Weights of a small GPT-style language model, trained from scratch on English Wikipedia.
Architecture: RMSNorm before each block, rotary positions, no biases in attention or MLP, untied embeddings, normalized queries and keys.
Each number is 128 + 32 x the weight over its row's rms, rounded and kept within 0 to 255. Layers, rows and columns count from 0. The size above them is the row's rms in percent of the matrix's.

# layer 2 MLP up, 384x96, rms 0.275, rows 158-174, columns 0-95
size [ 56  89  92  92  49 102 106  91 102  98 112 101  87  42 112 107 120]
[[121 171  88  99  84 144 207 160 130 101 104 119 170 129 156 107 126 137 125 118 139 117 127 128  97 130 128 131  85 144  95 114 176 105 130 116 205 160 109 110 177 125  80 129  89  67 137 145 122 187 125 149 104 106 168 125 144 125 147 176 191 158 117 188 112 156 109 110 135 209 146 149 154 133 148 108 115 149 149 184 109 144 117 134 134  82 190  81  78  50 148 105 131 165 137  90]
 [129 205  73  92 134 130  87 109 130  44  92 144  92 127 148 139 180 151 168 139  86  71 115  98  81 147 124 118 154 133 115 141 155  76 126 154 112 186  85 169 122 121 161 116 192 106 160 166 120  86 133 149  90 168 146 150 106 122 160 149 156 137 118 161  53 172 163 133 131 120 131 105 167 148  53 155 180 121 146 151 181 141 117 118 131 122 146 183 143 124 128 134 112 168 119 101]
 [149 139 112 117 130 156 106 160  79 134  87 145 154 197 134 137 119 153 145 162  48  72 178 157 158 100 115 124 124 140  56  97 175  86 158  92 175 133 114 161 110 133  88 157 121 113 162 168 116 108  96 113 116 157 113 120 149 137  94 153 208  82 114 114 147 170 111  89 144 130 106 123 155  91 134 118 182  69 142 117 155 132 156 156 140  97  66 155  99 156  95 139 110  56 174 132]
 [176 158 112 157  95 183 101 113 126 119 127 159 117 116 158 100 102 118  71 124 142 113 162 109 135 135 134 146  90 145 163 111  83  87 182 154 104 110  49 137 111 143 116  85  85 104 112  68 103 140 187 171 119 138 149 118 113 116  99 170 190 177 124  88 135 114 137 141 128 164 111  72 100 159 178 155  72 110 164 156 142 146 146 133 166 125 136 158  74 111 170 166  58 163 180 158]
 [137 170 104 101 123 133 141  93 133  62 124 107  96 130 194 170 114 118 127 125 150 146 157  94 130 161  99 113  80 124 119 113 184  99 137 132 112 139 112 154 162 187  84 132  91 126  84  98  64 164 121 136  95  39 158  98 176 160 136 226 124 161 126 155 155 181 142  73 163 161 145 133 120 149 107 147 106 126 183 133 175  95 102 144 144 159 132 166 114  83 137 131 113 118 101  81]
 [130 117 101  99 193 147 121 178 128 133 135 126 146  57 153 201 152  72 173  94 164 160 129 121  66 155 120 148 180  98 133 144 131 153 137 151 101 134 157 165 142 165 100 113  85 120 165 105  77 102 145 151  97 106 201 159 192 132  95  85 122 143  96  82 171 130 105  89 202  80 103 146  92 127 133 135 129 114 116 175 132 111 125 118 147 196 172 123 118 114  97 119  90 134 121 142]
 [144 122  92  91 114 105 118  74  56 145 145 109 132 133 161 105 128 177 137 118 113 147 103 185 127 101 154  87  98 159  58 141 173 100 152  98 135 108 111  55 212 114  89 128 169 150 126 145 151  70 132 153 165 190 163  86  78  90  77 160 161 142 148 116 133 107 128 123 157 115  94  85 144 164 120 147 141 126 120 135 171 113  96 111 102  90 103  77 126 105  94  65 169 134 112 124]
 [ 90 150 126 127 182 125  91  83  85 187 116 124 139 146 167  87 142 110  63  98 148 142 149 116  91 124 140  88  73  92 110 144 163 117 164 112  81 127 152 134 153 179 141 135 104 143 156 131  58 159 127  91 102  98  92 106  98 143 146  94 146 149 172  75 154 140 109 200  69 158 154  96 109 127 137 124 134 149 120  94 136 156  85  80 101 175 138  90  99  77  85 116  73 166 150 173]
 [101  98  99 117 111 115 140 108  62 122 116 162 190 103 194 125 148 103 115 232 160 150 121 143  78 127 120 152 128 126 119 150 121 155 178 110  85 131 153 112 132 189 163 148 128 157 134  79 128 182 166 145 104 121 145  94  95 112 102 152 134 118 158 155 130 171 125 211 117 122 124 121 153 150 189 114 143 115 116  87 159 128 105 159 135  86 118 148  78 117 143  86 166  88 111  41]
 [125 153 158 143 170 108 128  85 125 154 116 154 165 163 110 142 152  97 119 176 141 124  93  88 129 108 147 128 115 128  49 163 130 130 165  95  99 172 209 129  97 215 156 144 155 114 116 194 117 153 107  56 137 177 155 140 106 187 132 127 161 166 142 114 127 157  89  90 157 158 115 119  80 180 106 124 126 133  69  77 123 148 104 135 152 133 136  93 113 114 162 142  79 152 188 147]
 [169 147 138 156 111 123 148 104 123 118 110 116  83 118 104 174 169 140  91  93 161  78 104 122 104 166 187 101 176 137 103 132 140 106  63 163 156 110 148 131 102 150  71  90 128 107  98 195 159 112 158 175 123  91 100 210 142 125 141  86 150 177 147 147 181 125 135 103 223 131 134 204 137 108 103 125 100  93 108 152 123  91 169 130 146 152 126 107 141  90 130 129 178 143 100 153]
 [133 193 103 126 149 131 160  84 101 154 108 110 134 115  95 132 116 167 172 178 155 186 115 136 125 119 163 124 108  71  74  94 119 161 139 156 159  93 110 141 133 141  91 115  98 126 132 202  95 135 168 131  83 146 158  87 160 150  72 132 165  76 160 171 112 112  62 102 134 112 104  91 164  79 196 130 125 153 122 127 111 108  94 103 124 119  52 158 110 120 128  93 133  82  84  72]
 [118 141 145 173 100 135  72 157 102  82  70 128 148 108 187 111 152 163 126 147 156  98 117 112 133 151 132 178 128 123 101 123 122 115 176 181 116  99 119 177 174 194 116  61  79 117  88 149 151 112 131  72  48  84 179 158 158  96  88 150 113 153 161 135 118 123 169 134 143 181  68 163 119 104  83 138 105 147 128 130 136 122 120 129 173 148 132 142  89 159 102 173 121 194 133 110]
 [121 132  28 115 114 167 122 119  94 115  93 107 196  95 113 202  58 152 145 153 112 139 140 124  93 122 154 106 124 159 115 170 115  82 148 127 145 148 134 177 151 160 106  66  85 156 188 116 118 126 177 142 113 118 145 111 142 118  46 135 169 142  90 117 163 180 127 163 180 150 161 159 158 135 164 156 154 113 173 131 117  96 107 104  93 115 102 125 122 117 173  93  94 157 162 133]
 [173  95 120 139 217 163  39 134 115 121 115 206 147 166 121 140 129 102 109  92 134 127 115 140 157  57 119 105 135 114  65 143 148 147 154  89 128 134 145 119 124 131 111 147 123  83 145 123 160 114 111 120  75 111 117 131 157  85  71  98 118 117  65 146 192  88 140  56 121 125 110 133 174 130 164 136 123 168  52 105  82  98 124 164 117  77 141 103 132 151 104 154 136 150 145 139]
 [ 93 139 131 111 176 100 137 126  67 167 129 134 141 113 119 121 124 141 177 108 126 106  93  95 122  91  66 140 153  78  86 161 165 124  79  93 137  76 151 186 120 156 119  68 163 167 123 140 165 162 193 157 119 105 151 133 103 117 124 131 198 119 170 129  99 128  91 120 169  63 136 120 112 173 157  93 113 140 124 153  65 109  94 151  58  99 182 155  97 163 120 123 131 127  89  82]
 [117 114 143  96 137 187 118  76 137  98 146  79 137 145 163 110  93 175  91  90 103 114 107 130 126  37  96 166 159 126 105  81  82  96 173 117 126 131 105  67 108 163 123  76 134 184 148 124 166  62 124 113 106  68 156 104 122  89 122 173 119 185 146 165 159 165 113  88 139 122 149  86 136 107  84 156 107 150 137 129 130  78 138 195 107 123 137 114 133 154 159  90 111 176 101 129]]
# layer 2 MLP down (transposed), 384x96, rms 0.207, rows 158-173, columns 0-95
size [ 70  99 101  97  47 111  99  95 107 102  95 103 101  52 120 123]
[[ 96 131 127 136  87 114 124  99 149 113 162 132 112 152 134 118 108 112 113 130 134 115  99 220 115 129 106 127  77 158 134 187 110  83 180 113 137 105  90 132 108 100 106 110 139 124 145 122 134 173  94 124 103 148 118 166 102  99 146 148 129 132 115 123 150 112 134  15 201  94 140 203  52 111  55 142 146  91  61  86  88 154 117 140 113 134  78  96 154 109 138 130 128  87 120  94]
 [149 108 108 123 147 127 138 146 117  47  99 184  74 134 149 110 127 137  91 108  96 107 105 147 119  92 147 108 209 119 113 112 125 129 115  81  90 152  79 150 111 109 112 156 102 107  74 135 141 109 103 126 130 139 164 136 171 187 122 140 121 134 156 146  96 125 124 126 177 111 170 168 115 196 161 106 211 135 201 141  60 125 106 125 169 129 108 111  97 116 155 108 141  48 112  68]
 [134 177 126 124 136 102 126 156 149 116 183 125 158 155 130  83 126 132  95 122 124 162 180 162 133 148 110 160 103 206 198  95  87  86 109  93  98 158 128 198 141 114 147 118 206 160 101 130 108  69 100  71 133 169 146 161  84  94 163 139 101 161 159  89  79 133  95 124 111 124 164 140  96 115 110 139 161 123 107 148 108 131  73 124 122 184 137 161 100 154  96  98  56 103 142 113]
 [124 143 117 120  93 139 133 116  92 104 119 139  41 138 128 127 128 170 223  91 114 108 127 126 193 125 121  89 166 195 107 117 130 163 129 142 131 144  95  58 168 143 153 144 124 122  76 123 142  87 159 114 168 117 136 123 153 165  74 139  67 124 140 173  82 131  88  53 155 135 156 168 149 155 165 149  64 142 132  92 142 125 127 149  96 125 120 130 137 203 179 136 140 129 113  96]
 [ 91 164 139 145  64 136 144 117 106  93  56  97 113 149 105 125 107 128 197 122  98 170  96 187 140 100 145 158 168 130 121  91 129 165  96 116 159  52 149 123 171 126  90 107 154 128 132 151  78  98 136  40 178 135 116 161  75 172 184 144 137 137 153 146 135 158 154 132 134 127 124 195 124 105 135 114 134 119 158  94  89 149 122  72  87 157 148 156 100 164  78 100 151 148 157 142]
 [ 93 145 189 138 156 165 122 157 160  93 150 120 150 149 115 108  76  95 140  76 118 105  85 121 156  82 120 157  94 150 154 145 114 147 113 156  66 166 157  97  81 154  58 139 123 115 114  99 136 103  94 111 162 127 117 124  74 102 161 114 188 188  90 132 137  99 154 120  67 123 125  84 111 191 128 137 118 153 159 117 169 112 185 115 112 100 137 153  58 111 159 195 122  82 161  98]
 [114 127 161  87  98 154 142  93 159 140  89 178  94 130  94 161 203 112 141 164 167 152 186 147 128 124 135  99 154 161 162 181 129 187  91 153 148  87  94 118 111  36 169  98 123 147 150 140 113 148 147  86 145 169 200 149 140 162 115 162 102 139 157  89  94 127 135 131 212 161 102 112 130 108 125 109 174 129 101 142  67 129 123 130  99  95 136 144  95 109 126 151 143 172 135  77]
 [122 169 152  97  93 165  42 129 144 119  90 115 129 109  84 135 126  26 118 146 126 106 125 153 108 164 113  92 109 170 177 154 129 155  97 140 109 145 167 167 163 108 101 110 101 154 129  84 123 126  93 127 186 120 135 165 142  68 144 171 122 135 126 107  88  33 120  94 136 187 104 154  85 155 150 122 105 149 131 165  87 178 143  87 115 105 163  97 122 191 103 109 140 139 138 118]
 [134 173 174 167 130 136 100 162 143 164 112 139 169 123 139 160  93 157 120  71  72 168 115 112 195 160 114 138 149 104 125 164 113 126 154 157 100 127 104 138 180 145 118 163 160 146 112  93 124  63 171 113 147  97 116  94 106 139 101 115 142 135 102  81  46 118 122 114 127 107 127 110  83 103  90 156  92  87 130 188  99 123 179  87 186  78 171 125 143 182 182 180 163 122 111 154]
 [169 123 156  93  70 112 169 130 135 113 166 151 201 147 179 111 152 103 135 136 154 132 170 123 114  32 115  56  99 113 145 126 128 170 185 115 140 100 145  88 139 158 124 156 104 148 119 134  75  66 134  61 152 162 110 107 107 149 177 154 138 140 132  99  86 159  54 167  97 120 127 118  98 117  77 118 122 100  94 131 114 115  81 129  92 129 107 119 199 159 124  99 112 125 109 108]
 [ 89  75 244  92 119 119 131 179 140 126  75  87  95 106 152 147 156 139 128 112 105 130 133 146 103  81 151 124 175 119 118 116 125 165 171 123 123 188  87 107 157  82  81 139 145 128 179 131 152 132 126  76  59  91 103 156  80 129 112 119 152 112 142 163 137 169 125 165  95  91  99 116 125 145  86  85  95 112 116 171  93 125 132  91 143 133 122 174 151 179 140 121  91 135 174  74]
 [108 167 168 124 141 133  88 181 141 161 128 136  90 140  79 105  97 146 123 157 153  73 124 101 191  98 121 147 150 180 187 165 116  99 191 115 134 139 119 126 143  68 175 120 157 156 128 184 172  76 128  83 161 139 109 101  35 118 183 111 195 131 119 142  74 177 142 144 128 135 132 124 113 120 127 114 164  82 138 147  93 135 194 187 139 105 164 110 133 122 148 134 141 116 147 133]
 [123 101 138 135 176 169 130  79  88 189 153 124 206 198 103 145  94  87 172 161  88 139  96 118 155 147 132 149 102 119 128 179  65 153 137  98 144 109 141 125 117 106 127 147  70 133 171 104  99 189 125 189 141  96 125 121 114 104 164 106 103 123 136 110 155 154  73 173 152 158 139 112  78 143 170 144  71  83 121  87 184 168 135 126 133  97  98 133 125 130  76 146 121 121 185 119]
 [120 140 135 100 122 215 136 140  96 137 126 167  83 135 155 120 146 132 167 159 141 160 106  87 161 175 143  69 121 129 202 132  90 100 121 204 134 195  67 125 204 118  84 103 142 116  65 125 125 109  85 114 113 140 135 166 157 133 127 125 104 107  85 140  88  90 139 136  90 156  95 160  75 109 106 139 126 112 123 176 120 105 124 118 146 116  94  80 162 145 121 162 179 185 155 145]
 [129 217 160 106 112 162  98 152 113 127 126 115 129  85 105 147 121 198  99 121 145 127 122 186 149 135 148 150 152 111  65  96 114 126 101  96 127 122  92 101  81 200 115 134 133 159  37 107 144 138 139 158 172 108 111  58 112  88 152 131  73 151 146 129 127 128 122  87 156 126  70 154 113 142  92  87  90 111 161 109 162  97 125 170 125 181  95 106 186 127 120 124 115  94 172  89]
 [188 108 106 138  91 126 152 103  45 133 167 193 109 140 120  92 143  95 102 119 111 164 111 103 143 134 115 134 105 128 133 136 131 142 167 136 124  91 129 133 142 135 132 111 126 143 169  95  88  94 191 158 148 103 110  97 179  72 148 111 123 147 140 152  87 126 122 128 103 198 186 234 118 114 134  98 118 122 148 151 134 123 120  95 109 109  97 127 119 106  91 170 185  64 135 220]]